{
  "num_key_value_heads": 5,
  "head_dim": 64,
  "hidden_act": "geglu",
  "qk_norm": false,
  "attn_scale": 0.125,
  "init": "uniform",
  "init_std_qkv": 0.0386,
  "learning_rate": 0.00237,
  "beta2": 0.99,
  "lr_head": 0.0104,
  "schedule": "wsd",
  "decay_fraction": 0.878,
  "decay_shape": "cos",
  "batch_tokens": 262144
}
Each number is 200 + 30 x the weight over its row's rms, rounded and kept within 0 to 999. Layers, rows and columns count from 0. The size before them is the row's rms in percent of the matrix's.

# v: layer 4 attention value, 320x320, rms 0.0701, rows 4-63, columns 120-159
# o: layer 4 attention output (transposed), 320x320, rms 0.0611, rows 4-63, columns 120-159
# q: layer 4 attention query, 320x320, rms 0.0772, rows 64-85, columns 120-159
# k: layer 4 attention key, 320x320, rms 0.0762, rows 64-84, columns 120-159
v4,102,187,219,220,143,166,236,150,187,224,182,185,192,257,215,215,215,183,193,150,221,247,172,269,208,220,231,194,211,239,167,162,189,251,212,208,206,181,138,187,196
o4,104,236,174,197,212,155,183,170,196,218,232,124,207,143,173,224,182,189,228,119,199,170,212,181,202,154,238,217,140,229,224,182,195,217,218,160,246,223,203,241,200
v5,107,226,104,226,227,177,209,179,236,223,193,199,238,216,178,199,213,193,184,164,184,204,155,228,195,190,178,212,209,241,180,211,210,206,268,201,227,239,158,192,181
o5,104,182,160,193,244,168,165,157,187,176,194,200,180,203,220,230,151,165,199,189,192,226,206,144,231,167,173,184,177,211,196,175,186,219,223,180,152,220,220,223,218
v6,104,227,219,233,220,221,240,217,215,223,169,195,243,219,250,158,213,171,195,228,187,231,179,239,196,151,193,223,171,166,219,180,211,201,166,207,216,156,210,214,218
o6,100,178,161,200,205,183,161,214,259,208,221,222,187,187,200,161,172,213,205,171,177,185,229,202,198,197,143,202,132,254,160,139,164,223,249,230,255,200,212,207,210
v7,098,180,168,227,224,185,173,213,224,209,133,201,247,165,201,127,223,167,215,237,178,150,168,219,229,233,209,179,230,155,229,208,186,163,99,177,212,188,188,197,177
o7,100,260,243,181,217,207,229,229,193,204,206,198,203,240,237,194,167,222,206,180,171,233,230,203,215,198,146,216,229,201,176,189,175,173,253,111,196,237,216,188,203
v8,101,219,176,202,132,197,195,228,162,169,163,211,135,172,196,225,205,175,180,208,239,165,197,151,221,188,223,195,228,168,237,222,145,222,185,202,201,198,236,209,160
o8,100,210,235,272,229,240,239,217,182,227,190,229,156,208,254,221,173,177,218,189,207,254,166,165,222,171,213,154,220,210,183,215,174,216,173,212,208,203,129,207,176
v9,111,183,159,192,208,225,176,281,224,207,214,220,211,193,154,244,192,152,170,190,173,207,271,211,146,179,223,236,208,182,207,175,205,200,189,163,166,193,243,162,230
o9,104,206,254,165,162,233,199,177,225,269,155,204,181,194,171,173,218,158,260,234,180,180,198,172,143,109,208,279,167,249,164,257,171,175,223,240,214,241,152,165,214
v10,106,224,193,242,172,277,204,169,198,216,171,227,232,141,241,204,178,237,258,235,194,206,179,214,190,259,185,232,144,212,219,197,189,170,262,198,268,199,209,203,174
o10,098,176,186,185,207,187,180,185,197,200,157,191,157,184,240,230,216,121,162,230,172,188,168,217,128,209,187,249,213,192,173,213,236,199,170,159,222,148,203,243,200
v11,104,234,222,169,200,210,144,172,183,138,213,193,210,204,211,199,201,236,232,201,208,170,218,216,195,180,150,205,185,192,186,177,247,186,300,204,191,180,206,259,178
o11,105,189,198,206,193,214,244,183,217,195,172,240,145,216,204,191,203,154,160,158,230,184,177,202,201,251,215,192,212,177,212,213,181,206,194,218,183,145,259,197,193
v12,102,219,234,211,259,210,209,235,249,217,202,221,241,175,210,216,213,230,214,221,191,185,210,170,189,190,195,257,172,191,188,264,159,167,159,232,253,193,210,155,218
o12,095,194,211,120,202,214,197,269,212,194,226,224,261,215,156,171,210,182,172,194,134,250,218,215,125,188,211,200,202,212,208,178,179,170,223,143,207,190,170,249,265
v13,100,258,270,144,242,228,196,158,195,193,138,177,202,176,231,180,262,144,234,122,195,206,207,233,143,196,147,157,194,185,144,227,195,239,159,217,206,201,176,199,222
o13,093,220,206,245,191,199,198,221,214,184,232,188,171,248,232,219,161,178,203,192,215,215,194,168,189,158,185,188,165,143,184,233,177,178,198,194,230,149,156,201,191
v14,100,192,209,248,245,186,200,124,194,233,210,196,254,216,186,155,180,242,186,226,165,170,177,207,195,196,248,207,215,240,183,155,185,210,146,217,205,194,198,225,195
o14,097,159,180,215,188,191,194,203,243,153,201,209,220,223,167,228,179,168,158,196,238,241,182,178,162,146,190,250,234,173,211,220,238,197,216,229,162,201,226,238,179
v15,105,203,202,160,197,246,145,200,195,224,231,162,208,164,174,205,170,206,157,163,203,186,234,214,217,216,191,207,167,206,142,221,166,181,168,175,226,219,176,181,124
o15,103,235,259,219,181,189,163,257,260,171,209,185,207,201,216,215,166,187,212,214,217,164,166,142,221,196,172,128,263,243,251,186,223,199,203,191,163,180,189,193,192
v16,109,243,189,251,209,182,248,254,154,178,178,259,230,204,203,209,258,201,244,148,183,162,188,225,150,187,203,201,272,194,180,235,114,181,205,193,226,214,219,193,214
o16,109,201,223,200,200,156,192,180,208,184,222,206,201,188,182,221,173,192,229,177,224,219,220,196,216,202,201,200,173,116,197,210,237,196,187,212,154,177,179,215,220
v17,103,206,209,228,236,214,237,193,216,148,275,174,175,194,176,236,141,132,187,168,193,178,236,256,188,190,275,195,231,214,181,203,220,218,220,218,182,211,202,210,235
o17,096,202,124,134,174,215,156,206,214,198,244,220,215,203,222,251,139,168,190,273,175,171,208,200,247,142,195,191,167,266,225,240,193,202,192,212,209,146,229,230,173
v18,100,181,246,213,205,206,112,185,220,227,200,213,203,199,137,181,213,199,182,185,189,141,180,210,198,236,162,206,226,192,188,213,238,241,176,218,220,268,153,131,194
o18,100,187,204,232,167,174,211,257,263,222,173,184,190,261,218,202,163,170,201,198,248,135,241,251,216,213,209,190,208,205,168,204,151,160,190,166,217,223,209,162,214
v19,095,149,260,195,231,230,236,166,243,204,216,180,205,177,206,161,187,194,208,147,195,195,198,177,189,171,175,183,206,145,233,197,217,243,226,217,230,235,204,213,226
o19,098,201,194,222,180,198,211,185,230,231,179,192,214,202,201,225,237,155,213,230,155,196,218,220,202,129,167,205,164,224,195,218,154,225,236,143,169,223,250,241,193
v20,104,212,190,162,265,184,200,142,244,197,216,197,183,202,200,176,236,178,235,162,159,205,203,236,211,196,221,203,214,147,237,171,218,211,242,226,204,172,199,219,162
o20,105,186,223,223,217,161,228,224,234,218,198,158,211,184,179,218,192,207,219,230,224,193,191,144,201,248,185,152,182,185,180,198,248,155,208,266,211,182,244,161,159
v21,100,155,189,160,205,220,156,164,222,224,213,216,221,201,223,222,236,140,230,153,179,194,135,212,177,230,188,199,214,169,161,241,163,165,218,187,208,241,188,222,179
o21,103,240,184,221,188,209,200,187,199,225,223,214,210,168,180,186,193,247,225,188,215,193,155,218,234,205,159,214,148,209,253,181,233,212,230,196,207,141,214,210,292
v22,101,223,234,205,175,207,185,227,209,231,136,198,203,211,214,163,231,155,132,170,222,176,193,238,201,168,150,220,199,290,180,187,168,195,209,161,195,243,201,197,172
o22,098,166,169,243,187,201,194,142,195,180,227,255,211,148,242,231,195,154,215,197,200,199,204,146,238,170,179,217,185,198,204,202,183,181,184,185,212,193,172,188,226
v23,105,199,224,206,213,207,196,169,179,193,194,146,182,251,138,228,240,173,212,114,210,229,200,246,257,172,224,202,196,207,189,177,212,201,217,181,194,215,152,269,176
o23,103,223,279,199,177,236,146,246,212,216,170,232,204,179,206,161,188,157,214,249,191,206,210,183,239,227,143,190,232,265,187,194,188,202,221,183,222,165,165,218,204
v24,104,169,171,198,137,228,229,191,165,235,214,248,185,169,200,202,202,250,194,231,183,178,191,192,204,242,235,177,170,186,162,178,184,182,182,256,164,194,182,248,202
o24,099,222,214,232,209,182,171,175,193,179,219,228,192,203,231,166,219,158,180,245,196,158,200,207,227,199,249,190,128,184,225,170,232,178,173,239,188,228,207,183,189
v25,104,165,141,161,224,199,167,222,205,241,180,289,245,243,171,214,150,160,200,229,207,160,198,208,208,192,157,192,243,160,159,176,207,219,177,176,247,217,229,234,270
o25,100,165,149,179,212,176,165,237,193,199,154,172,182,200,179,189,220,216,181,151,291,221,175,188,177,212,191,200,188,227,198,223,146,223,213,226,220,235,209,207,192
v26,097,199,171,165,206,215,212,195,154,206,223,200,181,170,246,187,165,185,200,212,174,175,207,185,163,214,208,203,234,158,233,222,207,216,142,247,213,222,202,190,186
o26,095,207,211,171,263,183,190,243,194,194,210,160,192,244,136,190,191,174,173,211,251,174,211,175,217,205,187,229,162,214,201,166,171,217,184,165,209,244,230,161,167
v27,104,196,206,193,195,158,233,230,193,163,214,190,182,176,177,220,151,180,174,212,199,229,197,186,279,177,215,158,154,199,225,225,242,220,160,169,191,194,188,236,211
o27,099,217,209,173,217,217,168,201,138,186,206,179,198,204,228,161,186,205,221,177,177,166,193,203,218,183,216,130,188,179,186,218,218,184,225,188,190,185,161,202,208
v28,101,211,242,182,174,195,175,145,216,230,188,228,178,243,202,204,217,259,151,216,220,117,159,159,225,181,169,186,215,240,232,231,234,183,189,222,214,214,255,221,227
o28,100,136,171,161,202,206,168,177,178,152,158,178,265,184,177,190,240,162,242,181,143,240,200,249,164,183,164,155,221,175,243,210,244,217,234,232,246,175,177,163,219
v29,100,191,268,192,262,167,197,150,227,140,235,175,196,269,209,167,204,196,170,203,212,231,191,198,148,186,181,206,239,198,227,184,171,212,237,228,199,175,191,222,202
o29,104,227,191,237,236,227,188,224,179,193,236,187,218,174,227,180,192,204,152,231,214,239,229,191,183,236,246,176,244,196,204,174,218,219,190,234,227,237,215,201,187
v30,102,214,215,222,188,189,191,161,164,200,210,159,240,123,202,172,210,224,238,175,240,182,183,236,203,191,200,217,205,215,194,219,240,205,212,231,171,246,205,180,80
o30,101,204,241,246,211,183,207,193,174,152,222,163,186,243,202,244,225,194,211,271,216,196,204,171,173,202,222,228,236,220,204,138,182,186,214,206,130,187,218,222,203
v31,106,210,193,192,231,166,212,215,238,219,148,201,215,199,151,216,189,262,184,182,214,151,213,190,215,197,163,223,198,176,200,210,173,213,200,240,186,215,203,196,282
o31,099,231,164,226,210,185,219,271,228,217,178,191,188,217,150,198,191,243,206,209,188,225,180,137,179,184,199,187,222,200,254,192,191,166,237,215,135,197,184,208,196
v32,100,196,209,210,182,199,125,197,220,167,190,210,158,215,196,206,226,251,204,217,218,228,201,249,205,225,223,191,226,209,203,225,218,233,184,211,239,273,150,206,215
o32,092,134,191,193,266,159,236,258,162,226,246,256,223,196,233,217,234,239,223,174,220,241,256,186,177,199,238,230,206,202,176,196,207,201,129,154,218,159,156,204,211
v33,105,202,140,247,189,204,189,235,200,170,194,212,242,215,287,252,188,132,207,197,195,144,193,276,162,200,180,215,211,221,168,225,155,204,245,175,308,175,190,179,212
o33,102,197,167,191,208,122,255,152,197,114,190,194,165,164,210,167,258,212,181,217,195,196,174,242,214,186,201,280,186,252,176,161,158,175,211,216,213,222,161,187,207
v34,096,234,183,172,205,206,166,206,243,225,223,192,202,203,161,229,169,211,143,235,185,229,194,214,227,215,216,202,241,218,186,169,139,184,226,164,220,233,153,168,237
o34,099,175,200,214,207,217,151,187,226,225,193,235,223,242,213,220,196,189,214,201,160,182,228,191,201,171,189,272,239,191,171,225,258,170,155,242,159,169,190,162,161
v35,102,204,193,192,199,244,205,198,231,177,208,176,171,178,127,217,273,180,167,161,236,175,202,205,211,199,189,239,229,207,231,182,204,226,193,221,208,156,266,181,164
o35,101,201,224,168,215,209,196,203,209,185,191,201,274,221,260,156,213,265,239,239,241,179,225,178,205,228,202,145,213,210,237,197,208,182,283,142,215,229,236,193,215
v36,098,159,215,171,191,170,242,158,247,221,248,205,227,205,183,192,213,185,159,187,161,241,180,223,234,192,200,213,174,184,148,210,208,208,152,169,211,166,123,169,243
o36,094,183,186,169,202,166,157,223,168,175,211,242,195,235,175,192,170,221,220,162,213,206,201,195,213,218,232,195,179,203,195,180,168,163,200,219,270,280,215,242,257
v37,105,162,210,213,218,201,191,180,200,175,155,208,161,168,128,146,182,277,197,253,232,229,213,168,222,168,170,227,218,221,189,218,164,144,196,167,190,248,158,159,251
o37,100,199,171,199,236,196,186,207,187,210,175,200,197,224,137,261,208,231,196,164,212,204,158,188,217,224,250,156,216,209,152,211,236,158,186,192,219,215,218,210,197
v38,102,159,203,222,231,195,185,143,175,215,225,155,208,200,189,205,166,255,196,211,208,211,205,219,194,242,210,153,140,250,153,178,181,210,243,189,205,201,192,241,157
o38,099,195,207,222,213,197,221,126,158,289,244,218,197,219,172,172,179,167,182,280,226,153,196,201,170,198,211,147,205,220,188,236,246,217,222,183,208,228,200,174,185
v39,108,218,231,186,159,265,209,201,174,202,211,197,150,124,173,192,227,215,227,192,184,159,195,256,227,187,215,183,199,197,201,224,232,201,200,234,204,195,192,201,216
o39,106,183,193,213,168,181,190,146,222,246,253,192,232,234,257,231,177,216,211,215,206,139,220,196,147,193,204,204,195,191,175,170,203,244,220,182,170,211,187,190,197
v40,101,213,223,219,188,169,246,190,209,179,172,189,177,203,223,180,173,236,230,207,213,147,262,224,191,251,196,216,245,210,214,277,225,198,177,169,205,192,233,181,172
o40,099,207,198,185,197,177,225,181,202,181,169,207,203,153,210,192,201,198,200,148,191,205,207,240,149,168,209,194,199,251,224,203,216,202,215,198,194,205,152,179,288
v41,101,236,189,190,216,183,200,188,222,233,216,223,229,198,227,168,226,209,214,208,163,211,180,218,176,216,231,160,189,174,201,166,193,204,223,252,205,192,229,238,162
o41,105,209,162,171,162,191,192,202,261,164,196,174,224,190,156,148,89,191,197,209,197,207,159,208,219,179,160,237,137,215,168,190,133,154,191,201,198,167,198,228,214
v42,102,230,189,161,215,189,221,233,204,192,231,219,221,192,141,165,188,196,189,183,192,206,192,174,185,181,156,233,184,233,209,208,158,193,200,192,228,166,166,152,229
o42,101,144,216,183,176,215,197,216,170,186,240,213,218,153,247,170,195,193,230,193,208,215,192,252,207,172,199,200,164,190,221,176,188,188,205,217,183,193,193,212,220
v43,106,176,157,183,236,246,176,196,164,231,258,193,178,220,218,183,233,166,212,214,175,190,216,215,185,258,199,193,176,190,234,240,224,209,237,188,201,151,130,227,225
o43,102,162,204,197,209,182,185,191,184,170,193,230,196,206,193,154,216,215,208,237,244,161,247,204,161,220,187,213,169,242,249,295,179,115,200,195,198,213,215,216,200
v44,105,189,237,195,190,210,225,185,224,228,160,141,210,193,186,197,217,233,174,155,204,227,213,229,177,235,233,173,196,206,231,204,221,172,205,180,238,215,159,204,225
o44,097,155,189,228,204,210,198,213,207,219,201,192,156,228,182,214,159,260,197,195,205,173,202,211,203,183,165,264,210,205,209,187,220,188,208,236,164,195,194,168,172
v45,098,235,222,175,207,196,221,165,232,192,217,164,222,146,236,242,200,212,215,213,186,181,210,222,208,208,231,150,249,239,230,178,268,131,235,167,177,233,187,191,253
o45,097,217,233,185,159,235,201,187,152,191,153,203,168,196,190,197,213,161,226,226,188,230,213,204,245,186,213,208,261,219,196,179,218,199,234,255,186,199,211,196,196
v46,101,206,207,159,190,160,161,228,144,217,209,218,143,214,151,169,163,186,146,174,155,163,135,194,232,181,233,185,231,193,223,202,215,218,241,244,205,181,230,157,236
o46,100,214,199,217,190,205,183,225,198,208,223,209,239,254,234,222,180,228,204,154,217,157,200,157,196,219,192,181,220,182,239,185,193,205,206,246,213,238,196,198,199
v47,109,179,153,200,138,237,183,203,155,186,212,195,184,278,227,181,166,199,193,192,240,194,215,192,179,160,157,213,231,214,224,205,215,168,194,130,212,201,219,203,163
o47,103,205,172,198,228,193,169,180,225,127,175,172,200,171,171,169,235,166,216,191,204,149,184,229,190,229,227,209,227,224,250,179,113,215,167,202,182,130,158,117,195
v48,106,228,164,155,246,156,265,193,174,202,182,177,179,206,190,216,164,207,239,194,170,272,176,267,216,180,277,220,208,240,188,205,161,220,211,227,243,189,178,234,200
o48,097,264,172,222,169,194,190,200,197,230,141,190,281,151,198,214,171,226,209,214,207,189,164,180,218,242,225,193,170,219,201,214,255,251,197,169,211,247,184,179,185
v49,100,196,234,232,237,200,223,182,191,157,254,247,260,117,233,203,181,235,267,142,203,191,177,204,164,246,244,122,180,209,191,203,143,239,177,231,214,215,168,224,207
o49,100,146,183,165,229,162,224,136,169,214,140,203,229,254,190,198,186,207,195,249,142,133,193,213,198,200,192,196,201,164,230,224,198,226,186,185,153,234,172,241,184
v50,104,224,169,208,193,178,211,252,205,180,151,240,201,160,216,227,195,209,228,202,207,209,207,161,213,178,163,205,201,152,240,199,170,205,163,213,190,208,175,111,240
o50,101,155,202,256,239,211,181,230,187,183,187,227,212,169,214,177,217,151,184,168,195,204,215,240,184,155,217,164,202,191,229,222,188,224,163,157,238,250,162,215,167
v51,100,196,216,194,190,287,244,216,211,229,213,195,188,193,275,259,228,169,179,216,177,185,246,160,211,245,187,253,188,168,229,160,177,161,175,174,154,197,202,254,200
o51,099,172,181,206,211,177,191,196,194,170,196,200,211,221,216,233,190,190,239,242,198,167,266,191,112,248,187,191,242,237,239,173,212,215,213,182,191,205,192,210,227
v52,105,205,218,246,197,243,143,192,188,194,199,176,170,229,208,237,238,161,182,169,200,237,197,230,174,211,162,233,226,195,165,184,290,170,213,232,167,234,174,200,187
o52,096,126,240,192,229,185,129,211,180,181,200,216,210,214,198,292,212,197,185,236,178,195,213,147,220,205,245,228,191,251,194,252,226,216,210,208,188,196,226,222,202
v53,103,154,157,189,212,210,210,218,152,205,176,216,252,212,181,171,231,172,153,176,234,165,204,258,189,205,217,206,204,153,198,173,213,182,190,237,167,224,230,135,227
o53,101,128,208,176,174,248,202,167,256,236,227,248,169,207,224,196,184,237,197,172,254,253,198,154,217,209,222,253,176,179,133,248,191,208,172,157,193,206,169,216,186
v54,100,246,186,199,185,206,203,211,205,207,193,184,194,189,212,227,241,188,205,212,143,144,207,259,212,175,244,205,234,238,251,176,119,225,285,186,232,204,171,226,238
o54,099,191,132,201,205,155,133,157,217,187,204,247,207,218,203,208,208,178,197,297,190,258,218,220,221,192,174,227,186,202,147,195,226,177,191,196,218,199,166,121,179
v55,099,198,140,191,110,249,218,256,187,171,220,194,141,180,210,232,182,240,225,210,245,173,225,168,232,244,184,187,181,233,248,212,179,204,198,184,198,198,183,188,185
o55,099,236,219,227,254,160,171,176,223,165,227,276,175,190,221,176,192,216,265,182,183,187,180,196,143,136,215,177,248,221,125,195,207,179,212,181,243,201,204,219,205
v56,110,151,208,196,236,214,125,149,131,168,185,206,200,207,158,204,150,215,209,197,199,231,148,193,202,166,217,230,211,160,201,160,247,223,185,217,235,178,218,215,151
o56,107,191,193,211,199,217,211,162,230,195,198,205,171,142,198,191,226,205,176,220,171,233,237,123,173,213,205,214,189,187,232,164,177,185,211,135,198,208,194,191,205
v57,100,201,178,144,208,218,225,236,165,218,189,210,240,193,182,229,145,209,221,210,217,153,207,198,199,208,223,192,175,184,212,202,181,192,179,221,183,135,212,140,233
o57,102,217,207,220,208,215,152,216,202,191,206,202,157,209,206,159,182,268,183,176,196,141,191,151,118,146,204,234,226,205,187,215,209,254,171,198,193,191,204,205,230
v58,098,211,206,214,174,228,228,194,193,219,161,172,207,234,219,216,200,195,207,180,180,201,149,244,187,188,172,209,224,284,198,195,152,188,199,173,206,198,215,231,182
o58,097,244,204,231,190,157,167,194,179,153,168,280,217,148,148,174,138,179,223,164,168,190,197,237,176,193,177,153,172,149,222,191,196,191,183,196,152,209,200,159,163
v59,104,175,173,215,180,178,206,165,168,216,216,203,159,160,203,218,235,171,199,167,171,202,161,138,234,211,197,160,192,206,159,224,244,207,247,159,166,215,233,208,121
o59,100,214,234,222,230,163,182,220,142,216,178,211,194,188,224,189,161,201,149,265,184,218,148,162,228,194,243,134,201,231,184,173,168,218,233,201,274,175,138,176,235
v60,097,205,200,177,196,255,184,225,206,175,181,223,220,217,201,193,151,187,180,138,254,195,220,257,210,193,220,223,245,182,175,156,185,203,166,211,144,171,201,200,167
o60,094,133,198,221,248,222,218,171,193,182,230,258,216,193,260,244,209,229,195,232,219,157,191,265,192,267,199,183,199,164,170,171,222,161,189,208,207,218,240,239,173
v61,100,241,216,199,198,262,167,259,175,202,194,263,207,170,182,191,175,206,211,199,232,222,223,142,155,201,159,223,239,197,176,191,174,195,174,200,194,233,244,158,178
o61,106,211,217,221,241,152,188,175,240,149,209,189,172,233,165,199,195,209,238,202,230,231,194,200,238,207,194,240,199,199,193,245,226,200,233,200,185,211,201,215,113
v62,109,181,179,183,159,193,170,242,210,189,180,209,135,185,216,217,198,155,186,198,239,212,212,187,162,208,137,219,193,212,263,169,185,181,161,215,184,263,222,192,201
o62,107,180,172,286,178,218,171,240,201,227,176,201,251,211,218,190,250,208,173,216,193,195,182,195,164,181,200,169,213,226,177,196,189,179,223,201,198,174,148,221,189
v63,107,224,224,230,221,247,139,182,210,244,205,171,96,181,201,224,227,148,224,153,169,198,236,163,222,196,225,140,211,200,216,236,212,189,265,175,164,205,233,197,214
o63,104,201,204,182,205,212,182,188,212,170,254,186,204,195,229,201,197,176,175,216,174,202,157,242,180,199,216,178,194,204,176,270,236,201,221,257,224,194,137,295,175
q64,108,235,171,214,198,208,170,193,153,169,192,173,229,229,214,150,162,215,197,194,267,163,194,188,242,234,168,151,224,140,173,160,198,273,204,154,171,187,224,189,210
k64,063,227,164,206,208,240,214,227,231,213,158,192,199,144,174,236,235,212,211,160,249,223,188,180,215,210,176,192,199,192,174,238,252,211,209,198,186,228,177,242,197
q65,053,170,193,193,193,156,98,200,207,204,223,182,211,207,272,165,167,191,203,187,228,222,176,214,220,186,180,197,254,182,217,134,166,198,225,253,197,164,161,190,169
k65,093,240,175,197,185,226,193,190,206,196,165,173,213,207,194,161,183,226,222,204,259,177,197,195,222,182,168,177,247,147,196,202,185,230,217,186,166,143,241,196,196
q66,079,255,188,231,160,238,163,170,180,187,178,153,229,199,203,140,200,210,153,165,216,188,199,225,230,233,183,246,244,193,172,169,203,226,185,176,163,217,216,197,194
k66,076,193,160,217,219,162,194,231,201,168,182,205,129,169,228,270,133,201,209,223,232,184,199,215,215,202,162,191,207,163,172,169,223,237,214,199,187,205,182,217,210
q67,057,242,192,203,210,232,139,200,114,160,150,154,190,254,272,174,215,263,211,181,214,216,214,199,254,203,193,209,190,169,224,206,255,267,185,190,191,178,211,181,240
k67,071,245,187,195,214,169,206,215,205,220,220,172,197,201,216,177,174,182,198,226,268,215,207,214,174,169,181,226,193,243,196,176,198,212,174,178,195,213,222,183,212
q68,054,224,180,175,239,216,225,186,249,221,184,188,199,202,183,192,259,217,137,173,242,154,194,225,213,182,190,184,191,226,177,166,234,230,195,202,123,186,219,232,212
k68,071,282,242,239,173,194,270,198,201,188,125,177,253,193,157,210,207,184,213,160,155,159,203,156,241,230,204,226,222,186,183,201,211,183,176,221,195,219,211,176,153
q69,072,196,174,187,161,223,161,194,187,161,161,162,213,227,236,199,176,210,150,169,245,192,195,181,232,222,150,197,247,171,215,180,213,213,245,212,185,213,173,194,188
k69,061,241,152,218,170,207,161,195,223,221,152,232,187,161,238,189,187,214,204,169,233,166,175,186,194,238,177,183,225,203,200,204,229,255,228,236,216,172,188,237,240
q70,083,200,146,193,221,244,223,199,233,258,185,215,218,186,219,202,215,209,163,182,200,172,218,196,237,170,210,177,195,228,153,163,235,215,199,178,139,142,207,205,185
k70,095,192,223,242,241,186,189,224,190,233,179,155,241,218,197,172,203,185,176,181,207,213,248,252,197,241,206,188,220,183,190,165,216,212,209,173,185,259,225,222,154
q71,090,199,193,185,206,207,198,200,172,177,181,153,160,233,218,234,211,239,201,188,218,194,208,179,239,213,163,230,228,126,261,168,198,221,178,232,208,231,162,236,197
k71,070,205,221,143,236,200,236,173,153,234,232,164,216,224,203,191,222,121,139,222,252,210,177,237,219,138,178,178,225,165,219,182,181,193,197,154,180,141,218,208,202
q72,081,187,261,194,210,220,224,225,203,223,236,197,129,212,242,209,188,202,174,207,190,183,221,243,196,165,144,201,148,196,215,193,153,212,202,198,150,156,225,216,245
k72,077,246,225,206,177,178,193,188,202,205,200,158,231,168,137,191,190,221,250,215,208,161,223,147,182,180,202,155,179,189,190,227,206,223,214,176,218,242,207,202,121
q73,077,176,176,180,162,215,195,162,233,212,135,222,154,246,231,195,250,187,222,135,215,183,185,225,172,193,179,202,220,214,220,174,147,171,206,209,259,149,155,167,200
k73,075,187,163,152,228,170,194,215,191,186,228,186,199,152,199,219,140,237,232,233,241,205,212,272,236,205,219,192,207,212,166,213,224,222,258,190,185,224,197,257,202
q74,090,217,243,206,177,199,184,232,195,205,201,186,197,184,191,249,167,192,198,262,215,248,234,204,223,164,207,173,233,158,188,153,238,220,214,270,253,197,156,196,167
k74,076,202,199,216,207,216,218,171,183,164,199,239,187,206,184,149,154,198,152,198,208,184,170,197,184,229,187,216,210,262,186,267,194,186,219,217,227,163,197,219,153
q75,090,178,210,195,151,204,221,244,164,174,225,248,210,192,208,186,194,199,228,187,239,222,178,140,204,154,193,181,146,144,198,231,203,255,201,141,223,139,178,188,254
k75,096,213,230,185,194,203,222,184,174,226,210,207,172,199,190,173,157,184,165,279,163,199,210,279,210,210,207,237,214,203,198,213,195,177,181,272,205,211,195,203,185
q76,091,237,195,233,208,198,239,209,199,223,172,153,207,215,204,193,162,241,207,245,200,207,184,208,247,280,179,225,176,189,168,203,152,195,205,214,283,196,181,184,167
k76,087,222,162,206,198,321,214,192,213,180,269,202,213,211,149,219,221,194,175,222,235,182,181,213,147,178,246,260,213,207,223,187,201,208,190,220,188,174,205,261,191
q77,096,209,232,147,240,186,248,149,186,222,194,260,233,152,239,159,221,193,203,208,172,198,196,150,202,201,177,189,180,257,166,253,245,252,183,184,210,244,263,216,191
k77,099,199,172,198,212,254,131,221,171,179,168,168,233,199,239,161,227,219,166,187,226,199,206,227,237,225,147,171,218,208,226,192,219,215,217,226,193,165,142,118,164
q78,083,188,188,197,155,169,187,189,187,216,206,152,195,193,179,163,209,202,164,178,224,211,187,182,203,207,166,206,199,224,152,184,195,242,180,178,215,207,171,169,218
k78,088,168,232,184,202,222,183,182,207,139,186,195,213,192,205,253,202,213,175,162,201,192,187,212,233,168,179,164,190,192,202,189,175,171,192,221,172,194,200,164,228
q79,081,179,137,158,138,165,194,240,222,237,187,198,220,216,173,220,203,200,204,250,171,188,222,219,193,218,277,220,168,152,167,217,236,191,162,174,202,188,193,254,161
k79,075,238,180,184,219,180,209,180,165,175,239,169,198,168,220,208,234,214,188,182,259,216,219,154,200,196,145,199,188,185,211,208,158,180,236,215,213,208,183,180,220
q80,093,187,227,171,205,195,215,215,236,280,175,179,205,182,216,179,277,206,217,154,194,152,198,160,225,197,206,231,199,256,199,120,211,205,185,146,239,238,123,241,261
k80,087,202,213,197,176,182,161,239,165,220,209,186,270,178,210,158,243,198,165,219,213,238,203,227,219,198,244,202,214,189,193,202,222,169,203,164,207,139,222,169,180
q81,085,191,181,175,203,193,224,198,275,192,213,191,167,248,219,231,171,216,219,224,153,250,285,209,188,180,235,207,179,185,147,231,211,178,207,189,218,172,202,231,202
k81,085,197,219,215,257,173,196,291,188,198,178,205,175,228,227,206,206,145,201,146,148,183,200,208,159,241,172,182,200,197,207,167,175,185,206,214,226,262,197,154,222
q82,094,269,233,200,208,153,226,217,184,216,190,169,165,210,155,177,179,220,246,273,194,217,217,207,184,258,202,207,180,189,161,184,144,208,170,134,203,185,196,212,257
k82,095,204,209,179,183,185,218,220,202,198,222,225,174,212,205,228,193,188,158,213,209,166,203,185,227,168,230,162,185,185,194,236,194,189,192,247,216,254,218,214,153
q83,089,205,186,172,219,178,161,220,287,231,160,212,168,240,169,208,205,220,246,191,131,204,241,215,188,223,181,152,227,261,129,215,181,219,216,199,247,236,209,262,126
k83,079,146,195,196,212,169,192,175,250,164,217,223,217,181,177,246,185,250,191,176,201,207,165,164,211,209,229,216,125,193,246,236,192,195,182,169,174,191,190,175,219
q84,096,197,151,177,164,195,223,211,170,230,228,210,227,203,208,196,193,198,224,159,162,221,199,190,221,199,197,211,185,173,250,182,233,207,168,175,197,134,159,170,196
k84,093,151,194,197,201,198,240,181,222,204,193,213,158,193,216,182,246,164,174,220,136,196,238,174,172,183,169,173,214,192,175,179,199,154,187,230,197,224,203,221,207
q85,092,255,231,216,203,153,180,200,181,247,221,189,185,251,175,196,228,168,208,168,194,198,211,162,202,225,228,223,222,195,216,221,208,187,154,181,250,172,207,180,228